Weights of a small GPT-style language model, trained from scratch on English Wikipedia: attention and MLP in parallel.
Each number is 500 + 40 x the weight over its row's rms, rounded and kept within 0 to 999. Layers, rows and columns count from 0. Numbers have three digits each. The size before them is the row's rms in percent of the matrix's.

# layer 15 attention key, 256x192, rms 0.17, rows 21-63, columns 64-127
097:537489457517545505453497527500450463477514486526514441410501467481450441466512501512469488502558472513503570453538418483489554463504496448577490404549517517539480507552409552501533542545524473
100:526457431503504461522408518441523495428484515477503457518455497482520461526443502528541507486472532447446473540452470462523428443590455487509587546534444483498508536512444553442498490489522520
109:489470462521457482561511474567482492444476529458550515620506478518521468515477482473517581491520471580537421511521480516489474498518528543548541522560536570520538447530589485483481433468483457
094:500476504514460543435443517471440488570513528482482494458525607537469502476503553501508476523495493499526469524423483527468494548488493488531470519512498494518517574470367458555468437491490512
098:504498523445527491481409494543492582519550531514524486415507467487441519518594381483499446457585453497490545474573462488554507560543461493494570450505496562509488480478492480489540456471518535
101:580486413558505493513512565563404494477481503571477469457491514579475555476540515521558444549478516512479476443533511387494501504446471476510452552575467536500445582535465515558488562485479518
092:512376490477554452513490477459450506504464511530479532469544461403440509546521515527463495479491424512524501567448532535479434516572504404540464568532454518476547502492394444458477442531523512
121:516452502534504461434533588486561483498452503532497559495578496527431579454471473577544524460569460470470539530458494521418511458527577532498507497550504570541571497534440497444469592567470626
099:456462530470464563545552579541441450501529497566571491436446567464482523543515478507472493521429524453555507504496503463482522545451487472519505505498530451596500558577438475556489499523484530
090:553485478546506520494477521533552485556410485511532500505464507492534522459500421470507524460529546639575547512492513463450479509424551402494446499584446545482497576574517475463458458490457499
095:469528510428510440433513483516479509541474520532520538481462480488475533481454515503457475506481512509492531533469562484531458514465455481543479508488501482524433562474485447467566442489463557
094:529453497555496483513549449478552500506586530485511520483476480565548459486488427453529472435469524517430498504523464573486502525485548530552541453525479533501455515491621544490576479509529478
096:480437520376505504465471556481491465497468543515448482454466467471456463467543510532486543467504490535485393447457533544468449475503539534556476577467597544487486542442476529507500507494529486
105:470510577495475475517516514511536501469544472496568458452474508566446512505531489459536608500558394546560510485497464517456541524464508481518525473515530484453564529494532440457540543485367499
095:498453516486502489475559518566509478414462455501459456486437515526489441490481526492470460477415457498484432493531486465457485527454521430456455542568542508475485547513527550544507480470530358
120:419493528577491472481440474498560508494474517542527506472441550527527453467507518521462444518475512529570522439537491550489461462400507488465476539558542564463497442480520515449524450462534534
091:481527493456457468489515457465493520514546459538545568473462482505541462539510512493467539522449593514438503507518527570480487532509466514487506433514543501491554567438512485451500547502520510
099:449530488530463525538602493544523556468436490480509509544526496464495543527495461552482461483460506585434549521519512428449513513469497491581560553487504554502492491510525443414476505465481467
085:499511447535483491489461533549449475518440462459435444523488516551480555520534499494516482495511452449490484486485484546490452539443536463479513515519503498520510550479547604461478576538522558
109:463498473520548612484455517480430565477529504544550476498473506498499470452571452488472509424469521471494567542528517560548509477494512499470462494364531564581535472560470513482463464525485507
093:465529461501515504479594487507496559528437500504451526493487534515484463486507564521537439526538513561536449532502497445529536525533513473451524509428475438478449439451435496482448455446534428
093:443502524508566535433476540425479443495432440458480567473464540476558527488419448492503470537539547457469484496440536516468500493494446496468500478505553476489455510421417485475408499449532462
106:517466556464514529504524487500490477469570557477453482554490543471488539535448470471515529532488494432520567450501462524504477443472497535482510521476575545472562528524474466578534535545490546
106:509465475504414564521505554511526494489513462510508529515526516478519459506452420467536543491542460512496450502527467544562470549456535547486495472495564512523487500588601504500552454545466510
098:503481500502517507468443479487449483519543559492424502463467460557527497480505484476461448512470487503488416512499495546536511448483526428487542556448517495527493539461504501517509486539471505
128:542477456515504521483541450476544540503489435478498486547516517537479460585438549502444434431512459479535478456457526431577568490534527515476538450442495448500478495533499446552541513529489461
111:510576453509527524511479413502456445537629525462532480546481531484484532530506423566557490549497497529516454555510454448473480503475462479528477556536513539415511617485517453639507471453471513
096:517470545482528495540502514521481454556456522490515453465513509511534476439496507485523487465504501470493506543473509510574411471433535446501464611447527434457511403511483531489532508533464492
090:486530471391529505535466510429462584561480477483409526505434475510494490477479491383463478526570538457424541518485515468537529501495491431567560511500504482493499549566497481523539531467490482
092:535451470421537502522575487561483499440444558509479559489434489507516475479501533537469485498559537530446503537474487517575531548442503522453552529549483479531480500423443503499537492445406503
112:490531511516507545491517463458475487546475533504525458434409525486528501452521548490492458491485471458531545478487437515520512508437459438498423541524523403541465468564467490519511442475389465
103:522511542566500541469482513490453472436488540528516445488513486547517513459548511513511535618477510500440501557471477487471451509439601511545455578542476474483517473556454562440466504485539507
108:557461469472531461456450506543427538479511599526546543444506450446457524472466441501569481436538521501513443521588465523533456550559500528495474500509539552509474504549455561438485548501432511
095:485445535516471450476462511496500475413524568544493495478524608489467540530542530534487447514479529478559500530528484501530489514508453577540572502494575488502480493568503566447481470484527471
097:531502557552464461517391511528560464525479518395444451497515525570481483481438508428465450509492529453422469493478562466465476506509535495441516510543571472516493472445484476518502550489500488
093:526511416443465500469436455505452520550451502478502541437466552421553487476471517500477448534549551455494450597572523474529509547492459466476542578528588518493474447497504488522499576482504543
102:430517555516492548565486462528497536489545500455515458468468475560526483462508572509550510559559495558535530511536490417536443505421574476497553529561524535511540411457508450453538441513474554
095:489554496497562479428527511492451544484498456499470527520469536492558541426458529514584477487532451521525521541433452526536483429421499521543447513426485550475472549492490554560474522502460555
109:409517496547495393514443518528460478493563481542513425468462564551571532545519522539526500492499496463536540514450486409560467543428502566508415493549622498452490461469491554541498495506494518
111:516531450616542485459514419495507572535481534513568446546520470477433524434449437502490441531555583514545536583510469540474507478499523490454542468575483506506458508471511488417534523453572456
105:538527536519494503454388454553470408522567536518524519430518521522569567451410487474399492457422496517542555506450550523517452473478518524427531537518493525454527459538463544525507533499487563
097:472468503452541498572501466451471458522524453499500465546530510511533464515512498442533504520472572454499559515494492424584569497448470492450470525467460417510520460533499544507537442503521468
102:484475547499489507482490482436564525520550540438431519587487504560483481534453486484545464452499452572525543446497548530497589459547515485496437530493495474408450531488583434501496573520573494
# layer 15 attention query, 256x192, rms 0.185, rows 22-64, columns 64-127
096:591398448486490494505512476529504437483503470545526503509462462447492601472469487492455526558518483468448516546478465483480452536458468476551560555554514475493451505482538508472510527505493456
100:445486550531577526494483526485457496477531500510533560513468538475558506500476462452506470499504515478508523518475488506434423536483546524510522577540509492478473565472486547456476458516593509
099:527530470527469570511538536489517518509516489418488544532501449501511424488555450446509550541526561561455476449488516444527554509498503493477542496560470490551530419591509507488555550517523525
097:517523450451495500468443552461530583522498576518532484515572504515525444491483541464368461520479516447535477468450456481546496555464471537540514489468487468484511502456530550492479531565471536
102:602505453497521514524481463535507486484492507470472537483467507554563500577489530484497538509452548437487441537518478468503521529527508486518512491458500545574420497543571604427560527520482497
092:528513490464493483448466454505526514420520472466546487515562511549465564540590456499541512488442516506480487583537423514488456481524481501504523489482476554584445549464488449517521506515490563
104:465477542492484545471580528492529500504548515472466531532453471542436458535487475534534544481466520533527521518503505447429566485535543468503532496482454494534610521559462418433511560506503505
093:502479488553462559457469447529551564400541463501494478461528454584458547499500502492431477530498482441502444521498491490491560471498491481554541469534548500503532534513519507506509570468527562
096:535483510470506545481499439453475532404534459545468482523481476487501496597478521553516477498486532553473554493517502508495547505462424449479472475499533523521555499537502549479561513521487486
097:494473497507516524480447530420523455476450543439495537456487445558460495481513499496442478524563442516491580566510492498503473462518565475560473539441514556508484526489478548549539533504507542
095:431441456473529459434452507450445509532514419529551480524461512455530434565549524488492508473541570423514562470461541541556538483537526520471482507459530468503533465513534472490543448483511577
099:500505561491504496531593548506485490424486504484483507520486472500524420492521485509599543422571516484486527529462429472498476489486569549496569445462541498466465435540477534516484531500519466
108:452526519476537460551507505502456501475450405510542390480529484480470542501495508503535545427457515509509448450440522507511421598476499510556488503536438470486558482514526596504390428451516506
104:480505490477493438493521488557525528513463408545526493481473505469536481515489556420488465447419474504487475468462564492570503397421541491450515460435475516511521472594560486434495464521500507
160:507412490502494497499505536506464535460479476486528520504447456485543492513466508423500511514437488484487517513490529482506403530520528532535518501521477477454553502437506537456524504499505508
101:511515455455490471525509513525518423469464530508510513470477514495462527598453462583534514588450527485473475585489540501532500521501526476474481413474483452529518480467424530498501547490519519
094:527433390460439515534513494473475570481514441539456506489524506527517475558482515522466512471433522485499471514493496455453436538462528549488590492457521510467569518599543522495474544497534503
093:449482481541511432557508443573538508547486443561399550468458515443505503461481580485520537544530494521476465494496460527498494515484517516528505518454472497460491524539461511433538466483547552
095:435532432487535506480426527480472509512509458486549437515509550564488484551461477549492464439475487494502589466527561539427522492534537473487462569462503548484494476455513509513493442455459516
091:532478486537440572539522554532537516471506550453482475468460420502550505528442461471563526457467510462453508491506469453493466497498467460516499534407512521494454571634422541500493510545419581
093:493499485437517543552506501532445517475497437537469464507472422504475475463472441446464520496554497493426524507546485469553481513587452520527530528497455507503582478515477472519486524572468444
098:454477457541541508471509513535520580569464518471501519497490505486437552472543497520493486469448514458426524435483485444421446558512532615484520462496474564530440472429504533508477435486536441
100:460477492406500516502561590507525450500466408519482520541535470478489503489504526467509517479589520467465386381507530499558539530509479498495477527487539498508491522495489463471465423488472486
097:447451550454490452529484556521595503512442406494525472470511438580454437533530460483462529579603498480515545474458450515514527455423501560471493507509550490540505503535530516485515546464516466
098:511485418520453524534500532526489459582533434478507474498573437510537529492479483478506493468630501510583433507534445563499471491508495451492533480529476500578421496480476480497523440506516439
101:456381485522576478491500608436438519446545536537534567501500456400473455466584482468486497546496523552496555509465517512529541480482450500495541521542521488444488486475579487518522450478494452
096:463461548513489518500476373540573513474482506497513569498531504512471545483443428492504542515457506508507570533421518528452531495482506525556519495461478483483519482526519551466569489506549507
086:501492525521531494536446551481441473420496537532462484467486519489471545558475475501450499554540577456510501474475481526512534463522526524487428474477463483550474484461432506575395488463487485
101:542579486439540490474435531454545489541516504485494536560498437559502411555499457513490477499515463518468525477533494507524467488585532516512523524452512459488470561494554541463547480493518548
100:555502502441474501544502534514442506558436495428511434483538495461460574452522479488510517577482464480487464491468519545562548494451487527479473463571539518448485484464577434450407500536498532
113:524567558526463536506523476536439503489479485536496416503563530517500518497474515469428539393488517507461446473474521580551519573471563495442524519513458500566491477489462424531494548441551482
103:499526495484490507466398485479491480428457527478550470562504508588595486549524478489587537537518487588499518500487529480497426516559494486537478514531503471506511525509495553486581452503530532
098:494442437460510474525514543448506507443514567449573520461554505510430553438504542501439481462607497494513484418457440585465419529506493455483538489533514534436407452452498496551475483402498546
094:495452508447553475507525491615538514508464543551508516528424573506512468481460452508485558522532577556474471456519491487410422528496522575586485501476523460514487454504422541422570601518568493
093:512571512494569458524466469486500532439501579482503526529497476513521490510493471552468500549540430450528539470549503508499429480462464537481491533469454522532534518489491532445492505483501573
102:494564551502511516438423402465456540449524548498587505553443502490542421477472547484506452472422563542555544549448596537530522463482501579512482526517494475500526488518501561432504513487498512
107:489619499503503520566473479449519504496521551532519484414527491494470452542482455492486545611491484433500543544446481484535538519494403459565512472493496589437527474492513528496569500430492431
108:510567456483479524497475496503465535465468582500534551468504486466525521416483547471530486533524512412511428493430480499569425515447502507532449482548485454448487448495488545525545518442554461
100:529476485514509451433477490456481459475527497562445454500519476526532472512508438517528493509504521593493478512447482523521536537443473499472580488586477530545493553516524560483417479459519468
106:565489493502483459537426482539474535478539507479453415499483517532498538499547484486473534485472437565496544496555473523485496525516490486545550446601575471589467528485479475491574444492532494
095:525491468500526522468519503502528481459499466503534464413481454549515567465529510594531467503528491508509461390490494504496476550479474537497483523504498541445520472480562567568454478397483419
096:486470501551489576559528565503502434480473537572481553509465484440502485447521504460455520498529509530551593503501520520464504482547417507479522485505537485420500434488460486441481496491520473
100:528468538550481455473513478532485410452484483528531506515517511500521510506477485446465463527515437465577540502518458485508572530553483532537496497546482459449500528524539482529487496490504524
# layer 15 attention value, 256x192, rms 0.163, rows 0-63, columns 64-127
085:619472509523525501491580483505570525494477501433533413560602518495527530490433523542528471513465523547469554552533504458516568487538510438548512579517541453440485442452499517513528472541526457
089:470422505505483526531451518541489471514420524515516507529605447494497517483529518495528483490454535514546536500490575528473472530459487494429534499553497459556429540493457460499424496472439575
090:519499491511520540494515409468506504413502445533553507568603537523436460564507470522507428516505437510478534486495476455568508522580503512445444430557512583489453517482503500488439548520462511
087:519478513422515459482508434491519513477532523503512500425537519456524462499531488478471504530591443468563447450559543516497477460521565475435527471513502526553511534483443529557475454514465452
092:435575501493506473583465459500446555492556502545463556529539496424565438478497527457471457488448556412521471507507481507482486405521490471476493504489542589531502413546569446467502533457439468
096:451521514467500540464421506508439545543507477469480534492538533475521448532513530441450442520541571440459491483506373448466590485539494570478508541489517510551494508529557569503479471507486566
087:485563494526515555520502512585469514521527507500521534474496475480526495508472473455463522498428537491478485479512476479495492544529505489480514511486530464519473452602516502527500499518448443
077:489537507458468457508564518526521449505569459512582546456445514534456517447516491493475511497457524537486439458535458556469504436525543452457508512500505494529440465541494515581427407430506565
095:515452518496542539432533499404495448475490410472464448512481535509441557487567491534518523473566480454470507575463453517422411432483510496549417487465500527497527514535456508479459441531513579
084:595516504596580467527563547548488570472522495460499519552476579454501557445476504475464494514495522457451521519482547435458464444464500512509566519464538468424552475466517494520505538595468564
076:495485533572513527494469632490446486512507417470484499520494520455517525510463463527507538493505491543499464515475471452484508470528461481465449401528546541473440494567596515486528483555514507
096:543480507452439503487520480500580476422479512609477487494495537551466544469470493505512465499527470592450576533532538493482473469535506543534485550506500489471498471561420514489492475459554503
097:506515540471556488424554434493507539495485537489555492410478478572503578480499546521558514509481513511454552518503454472487555494467539443514456498484467419453493515433458506543502513561466528
090:510501505498481531512521488443528514542449488476482499552518436435505473494466477496469583535512520431439498507405517508485442510554511493532474477463507479482427502503592428461513536514497489
086:533519471465509625522430538551459544491512482455539553448449555524481494529523511403522538459468494477508457484502442492531466500542535494449431544482472533495519461523515467477447491482515519
085:559548551506506462490525501554432518510576540555506486472478496457520500551438498425480509554501452440526491575476461533479487524456505486542537543405519398489446512537526567521511497538489477
096:520483467517509490552517522490524447551465437515529591554507497461502457523488530468515468497475491435461491556474495558506484578434468531548547545422571427457471473494471528391531485580504571
089:503503537499464508547526463436502493508507449572540509545505502496514526451442541489551521580462521376455518535501450473441528473540462549495480469515452583525477504464488468529489486512471558
089:507476497504528426522449563492465493513585481545476546526525506492443528504487461533486541483490519551520571508454487492526465557489492518460533540571541362495451521531460487520436495453492454
099:492474499447564603515473492482494448521513457470536521568518516542494461473521504553531480466506510532500539487474536496467516463523518500426363471580533528491560419525515470537501499537496497
088:545553529450465517526532542519524470470518461492538574503477598461473446570502473524481505484430422519505534520528470477542457548524534486495559450580445501451500524566511590455475478428483450
090:498509542517528539498449408473539542472510527575496425523478542525494350471519497543467476522528428515549494486579483476484466474578504579461527498498453554506546479593527465486547476496451415
092:611507538511516505586452494458515550517526453462468398595447573460475510492489523540461453524528537484563527489538490490534429475499535498495497495482503499430427484468542471448564452502508511
092:504516452490545481471425533546505432426519456524588518471495497490497506538489536446538535468475481540548549488492529593594543501493488505463454470427577460508464452463511538569519490517438604
101:484410506503447559501500515516534536509442549468515511561484530491501511528445523521490512479491507487565432568519480484389486520507483532524535488496482536433528486507525476543517489536507494
099:475523488508503484500445512492458461557469467530482545538540515459535428511475544582457508430493562433447479480533499543416545479508456515515462518547546562474559522466546535571562493428503484
093:465461496529536503493520421446550429520462406457468585557510468472511541464528512517469471496469543479440589492432470504460445469545438481595573487490519526511476561408514480528474456552506578
092:480465508492494474543495507489487515441439529513461485519550476533538554497485508551468504497488578526530506509488559478500420487502447446536550600572570464511534473500579487469499511557510457
096:462448556531505529493525536486441493490514451531512519544544599551504517496551542529460454477479445460467498471523504441478506426471513520471373507517529560448589524450499445559476461522479549
094:454452488544532479533483517440474523577471452505409541581513485463514504550485525443405468491535501449529415500507466496481462445443474482482417463505551552414485550552570495426513509558518520
103:513586492525503485482493460531582546475503462428543497541496457498404452475484473574449510464516501511447536530538507511488504510561516473528601548556547503506556496530463517450497481467464471
088:519431461512538491504458486444478484491494531502484461511496508463491427509434451482510525553508479442506527461444498468548476486520545521505555540484447446562454492542548544395497451506435471
099:484501506501507470485404527417419488537543552560496475431537526429531398490560546547519478510486510544451425491536460460606497494480470538535427480476515550465493495419528466445464467514482420
094:591487488581508510501561525510522522540504521462443511556417521426496454487489468526498521550542499529421527459446522455480530462462460500534508506539493405497517483468516559434524518507494613
084:513439426541544455458486486504553569566479495551445503453478381445489499448515552514496481480555537546537507495478565517551499460442520479464474448434514496456433546500432547453456489480552482
090:515465462507527455578552542480488514541493467501507504516541596473496502508473453596496486465526553380483464521472475466521561518474512514588542488484550500444452520426601446491426439497488502
086:556501492438545536474523499440487542475447365556522542447529476556450444414504548536525509466507585459466420514529497410524458536513525526503492544501526478507505415552525497473497529561516424
086:450415479491497527498531532439466495522448460508445512493554434482470465499488516453558528509509521462458464503461488488474569558450502561523472493570501580513541485534515504486513519539460504
098:492521502526468476449562505577523522517498529505574504515457464494499541540452494494552540499411512573533503566464459570422546510565460445550594487508530514449503537494474538539517479444509481
099:564477527455525513474407498450506439422509501479526512508571522511488568513527480508488462451524535506530539529493516491454450503565488417474430578506533517538493450480448496506499520476482492
092:623595526504525470532491514483521495565517503488495464533481540491455555534443490500517508529480549618428557465538491548496498554508529504431541524442477500505556596477527556429533537499483533
107:504541481466472489487607457496489575500427399449500555540464529422461455540522439549452457494515471527499534513465466471543466514516473501499587430589472526540566555482444502492428499433475522
092:604443503560558494598556517535465533575455465484462429523514532514564526528493503476492433486527501415558451539466464501484430432465507535547498426458456528426435516463490508541470507499484476
098:489543435567515432578524499461433488563541524504440484513496520477552487504500479451481530476453575441506471434501477511505461472504509520540455430414487576430459462459544468480374490479454493
089:522475526501478534470466528383600510401521496460454524487532577507430512491447475456539502489469432532435495524478460494502460434498554490581547491510484515560540517492461495399499441495557550
090:489462508552503479499472494501500477484497530546557515474517461449422541471507565518463477524497573503491593497426489449483496532499520518509490502476523533508503453403398501491405498519472453
096:528510501454530440510529434482494453435596503495528498489479524471500544443522477436458518492519494505547571511543481437528524524509519458503505547482465522519506503455578495544397469580489472
091:544554594543525436487462480510455548464538482539478430500487480432490492531519478542451506435507521482538533504460537398577458510513503494525522530458568591488455529499520449409452458487514371
099:541553495471480500538441389483509622469492539510463453481449514479522497506558456484470513515488486440470445430506481559520486472497487557547592566422471479493471501482509533481511531508493519
095:515478492492509535450480496492465479521487522513479434505493503520518496550487487456476466503536454606527573487538475520515491443509488530503546512439524482437489505474547508507489562502554496
092:491451469409451539578466490492561535496454505444475390499536486560491486491535432572488489565538382529581453519513523511564471539483483466514502462471561448564528474510481494525508493488558435
088:495465478552538470431549515535512428495548521538510512470508450551477497504466495445461513488491496539508553500536552549496558488536475450531471514514536520519492468548543559503501427544497529
091:480525555444492529458485483492462482530492476503499433534457528527537497462556507459547590513485484504465409436462474450456519513510477550542485507527494563470535457437534443480518437540530504
109:491437496461502546504462486449490541450471442509535531526508517523491482499498463466452499523555521512513472526469531417480455524518487544473501521543514590447521430504521495440454531527493460
091:510454493491491486518533477478527480502470407521524520501475485504545540527536568405495499459543476557548527521459501528490529541431441522515426499532528506460502529473496497394541456499484511
086:509525479550489564493546454507580473574520583523487540490443442521493470500513542509462515556445469515496465461462457576493517478506486464550478447466461436563501510490517491399514483494487545
093:475544413504482465543511526488445538507514465515491449506500445534469504456484485467495503496576583515549494552461467533550582476503504512483570554501559523535553420449491477542433602516539509
084:451476500515492578492505489511530477521440440527445498480474505528423473446603509550529508500545401559569516450488454576546510545558522467470520493493467471519456520548440482458535492533589517
109:430488491525544510573500496453404534567518503486468555539526524464512468519542562492436541463510531438474469535561445444444508502477503539484402420484543616483538480513497460525493451489483507
093:541521519511571451475499528557455496529602518478537519479453515459453456503515509528516526553478485570484548508462487507460501513496496494493482496515470436569442500459473481532417402519429526
093:523520503562558441518570492575527573485504449481492490481492441437541594521479524479417497497510627484522455507545511457546481433562491510538503549457518567524474495554555518518477479545567478
096:497476519432451501534458466501502544507536546478550462472580535460476537507491499483531523557536497572500408551423461462507502520520557485418490484506498446526441577532549527461374495573524524
097:487489471494517513423469421530503517513506609497583465489477463520505627501547518500502531535480488557444540519479473571434510521542440486508545514516531499564560548434492519586486442494475522
079:560495460507536485561499470487565476432442481472520493516516438480502634470497462487511505502499536448534618532517489485556536482543496410473555483521509547495474539526529511462501561556498512
# layer 15 attention output (transposed), 256x192, rms 0.141, rows 0-63, columns 64-127
084:447544437514491546475567529517452567522496569506522492505515439504487521481490612517432458590471462506495463463486542547483438609547493544524486523495442592469558548479542519541461532510492500
094:474471492503592504538519591410477483504487613468481540480486477527471457527443521502496500499504516500499561495523480499494448458505434554493514489461518521482493564557518508468533469463528523
093:525570512504414409511533499543397553547454497530557537526428429490529489488507451527514557513527492520561535509516561451480494551509529507559494524532456554484587513487522511554437494483604546
090:498487522466545521485531424489483477564481520536508563501486482521521461478573507458510460489466570491497459497436461549545509453518554470538571515427447486440470549502539495574576508538510444
100:540424437431463508538465479552531555465512478513468488471513461490522575516480475486425519538481489450473520555465506515489512553458512498540490508493540487467534548515521521435501491500499528
103:509452442476550495444525518517484521507452454424449473487469457512501559482512438516520490498517492578380501428494455457472546471531529473515524480585436506456493478515469493602465469468515556
090:558550460437488434527447488520452472475494564541512448470525459520565546518452529475462545525537491429519430499513507446567467475533536477499510552462470517446555459480543495604519465510498526
083:535526444469461501491443541479518496542520540512503555489455460432524627466548444536508492543597521439544468506530492486485540462583484545474518509448534471435447463450539481495522532590449479
092:409487494516524446465572528489487569457566554509499500455524460457498501556582484561528476506455497515538505516477565478515513517503507514478537463517485532519467567543550516476497527486438567
069:514485445493571511452470503529546491506553543437449434487504472552504504484456527512455556626520516509527481514457508535542385515516507449501542504546443509469496558468568526522527477483523490
077:525558506440490439510570508548512467480510471455496440436505478547568521497470439507491508545484518531524497501468501476552387498417490429424452496544502562488534526508490461570503459524480492
101:504475479566540549521514512505498536494514498521471542517562457474467520468543551516524480514554462457575462471533528506473534450529554543490490533436491560474506526397574494564491511482530463
094:490494479518454551487490454505439494558527504502500494469548539531456503526553596551513498526541525472483476468518573501460509537550460547508535515472426508480462439489483466494458514435469452
098:454530487471479458508489519501500521502494526507513546491508529563527508528488519512459509524457547420495501490510530489521480550501539495466466437518526467518519563477438499475482517438409471
085:556522494428539397476527499570414522489385522475488457501555462518589509475533482504478471571580522465523482484503518447464482482486486438463478481457473540487459524504497519536510441520485506
095:476429452467481492488497513535591493422550481542468493535527562475506569465499524441456502532564493484515436494470415506533522521534576488565589442468525511408482518504480505499450501499515508
099:472433474484493451489500549475560448464520518541529466532524503536544513443459560437507553522555528535524434464471565546539459574469430473498511457495495474490447546555475567400515520512512479
091:538480453571439481559499552539468470522543533435555454516529516534463595525558416498416482490420518536546507541537496421535527513454472485485492407531452472499432490460509483430471480496530449
094:467469460529502531545494480458474501475512492556483528443446469443504485478483536493451546539543438475518515457463458483517420501516517566562594427584511502511492465472476513549521500510533490
108:513515529473437456513495487460445494622502536509464481438453473501467519438512559515500535493504522485483522525510521518433508512464440512449490548518498476524490511476502513430559475484487511
095:494503513489502434472510507495459454474452599437508551528469362470491543524464431541457494547533509470572470560457528487480486418533551498423479483493524511488536529444524481546507465500502543
090:499483501495501482456394495467517503502539546491469506484516480586525481549469495473502487488414509459469480570509474448504524501435553498502470520460521596473561529500435475465515477485528491
098:473493512476521452509486504519521550481491544463418519476516488518555564488452482534464569561392537515513464546458484444501500514508554444485479455453533521367507526487569527474435538562477497
097:492508511466468463520531525497516488433488460507490467495461554513523510452569482525568494546489551502566525451525482590530543426521494477483512501493481521557493397508537500498555405523546494
097:507486517491548476501587543538565485512510506531519481507501551511452442448518500427503451470487503507492456457439560506548484511458493417497504458456512515424484577515419507487529541539502472
106:549481535512507469556507444486531469573498469496460487542483468534503505487498460567413552505474524601474449460504456530489583512430473447475474506566516467486489436490443460542528496504520551
099:491546450499501500513533520516467504514556489522550520511516430503489500541555466514539578558480520513510507514461583499501516535551505553504492514591469516494474497441481485413562477472494521
094:451540488527590511578455485531562560502511453514475564515519446505420456509417551456508493456499472542475467484506451498480461535534449524526527510516523506496447557426495477492434528465510495
097:565442477467477464498540557531511511521507476435482460444411459531473500438487470571496492568485526527528543515500497510511469484581466499475497516591431537524497404512578515571548477496513478
106:510480512452529477538513530535560518484526415508462450443449498513493522513471500465521531477440534543438467506468476500478482586454529452491497440550525488497482532544442543385456508519521534
101:502492490520540538511496473422429548506489546500482563508508409468510473530475449530480481478483521529493488492450562519516530512509398549542502571549533476546561563463492462564483484445511524
092:472467521488499578529515556574568472490517469532473453480544531446561542457452492467486485441455523588554451452469446434520479581454501499514493439483550534411498529544420559483445560529495521
101:559467572503418461546518466549492493474430478567485462505534506549581512531525464504471462486486510543484531470480516453506445568505484483519467479518494563507515530504496528551511543521516478
073:427534520529537533489466460487542450549496494449442473530509447466605499537502499517490479597546468561513426461501506483501449513533497497508481516492512481504478535470523489557465483499440506
080:462527528506591576515468512413510511466552486491483498493486558524486424501572502504534475522522530491525549471437471561494485517518524561553511466527443507522539527515495490449522545508493514
095:637554484507449534504474502532590531519522498484483504496467545514538504495541478481517480583458525526475487491445531482472474547481504509485525460587515496486477532482489485461475508530547500
093:467513511441478475453467477517489546500500553504449483523581517513491456535418490524485496557480547489452472489452503476550568504401429464539493475508421443546516517495475519562479568425527520
084:484462569513511524552532455499432453521482445513508478541461519545483485496476497509469480462461484529457513503488567520519444551475451438523538454507393467466501473500435554511504529420506503
100:478531460515510509555522553455526505520471600544596535503551465436428492478536452492523471478574436533587495462509522564528458503487489600533445504517510519516495494448500464469494441534484544
104:516483537568465479463543449595456583514511495445554543525525443470524515512511537471433521561442453460478536525476481496478532522463449465564556464447534535548573490442504527484517484459519409
089:452561463546539497483561519491505471503484489419507482501466466443539480559500550540452521503524520501536542525533533519436560462520583491527443458471535469481505431436453462449469442437532534
082:483477544519555490483487456446468481511521464505520545521469363452518482538531460545472479519520475523562469492461539475523433501543448538475556485535486433514525564482482467511497506483500482
096:490576532464533509508472528508540497458588509469520434478535521537491540492548509507492524537468498528526452613520482474510455520470539471425515449560518552510517521482532545462488558580528495
092:609573474492466524562541469565464523486420518529528444463537541527512536528540501514526554521513555531515537515463500521517514579482544481508504547561532571493484603508459491477461458465519496
088:496437539550548546481563535584505521484484430439441549505500429520472558494517469497478458436476501465529474498506549471537566471513501553454535492420506489463536489457483507531499546439534469
097:496494475520515529518460474463490483513538443522593520490501498488460435493530519490457517504530542516461484482539585470600536463545481491607587575500423503457504539423553504469506435460487428
097:468488475496446568481475425485491538458541494522505505470496474456440515542502402471531490517496526511451535496483452538448531483461498534545551560566482470522432483483502532463528495467522554
097:545543497526462571499428394508546537442542457502503522472526470507505427585429480496505558497456551541456508560482523511511488534482517513582546509544501547467556519483494464463492492519495507
102:528456472492473481506466460512504532447461417518483431502568559533549585539509498470543533483417453546457464468409496496437473581531538475549573518468541470528450492498488486466467549475439502
099:472537544551469473480497466451591456540518462460478555532522452473512487493525483541596516524545451525492502509563499507429526505499608535470455554524478546512511499483454463508547473480528518
093:482516579465572464458511491465455470436497422512530453533494560545495481511458561448525447439453449510525482482508475467489584513520519522452519510449547485476482588558466531489474485498431530
091:457504538516436576552517479453514466478461539539478510505492528433483498442439527451487467481578461494542482478454478542511449542470502543531555569488482533508416505538511445471531494465471482
100:503487502506418525503482510490492557611480480518438491541493528553448523501506516509534489500492464493464518504544481472521522508514510526499511507550448480462490505463489479502561556536549557
097:513510548486496489471516456493501480605507442507545485506482429464475497483463456474520514521494474498506534486491514476491456527414479443471486518568464470437531650473479499522517480457514521
086:506508492516475541494508435445503522547514484563502526506462438497499524584488531495575524523500515525506504499528501493413425533482467525464536525525456478444427539459529529389565417482511515
099:415506534532477483505491564520481476516459556468563500536546554504461501471486511438526460486570530471574503503552523492526561456541543524499435517472510494471512503519497427496412472471447434
099:445506489496507529556415425456507479469504416503556472489555526485461518485487502565509524534521461491438546537574493538471503532438473447480518494573496483544472549533511537487538492467487503
093:469476553499505441489484566473459515443587569466482523520513568467558500431453491489529463512528495439574505463562461429471509422491535486438413506472512467521590461541589519500510556571487527
120:591454522491464443532484476515491508476508480476566467474399480562445489520528497515460530560446485496474532548468531495492521515492474480484539460608468537533509493559497511458529463512493524
096:517543480504467565504494450506481480443443571480498548489484490474478499525519507457495544600577533462495534519539492514479490448564472511578508466437499517481484468506519551501524434509464497
091:523580438465580492498489514528486569467517557495506433481560440500444534556472556476477481501540509511461513506475454527454507540545567486542538495602469607464482580479520456522449512512542564
101:492463457468506533487528556507467509534539445483538516452491532469519491479510439473566409484553532516495525521480511475451475478568443535530526477506572517471459545560444481524412509515435485
099:543501479522488499527471485460475515496470507532541486519475517466483411539520510446535543497520489527472472550513480577477528500466444521623487550505486502502456465533518463417524427501512547
090:464528549490516525532467469516477524490560478492549471522505512463459529531462453486494510460446492536496519543453517509478479559412482504524537492541480449544471573448509522430442505454541503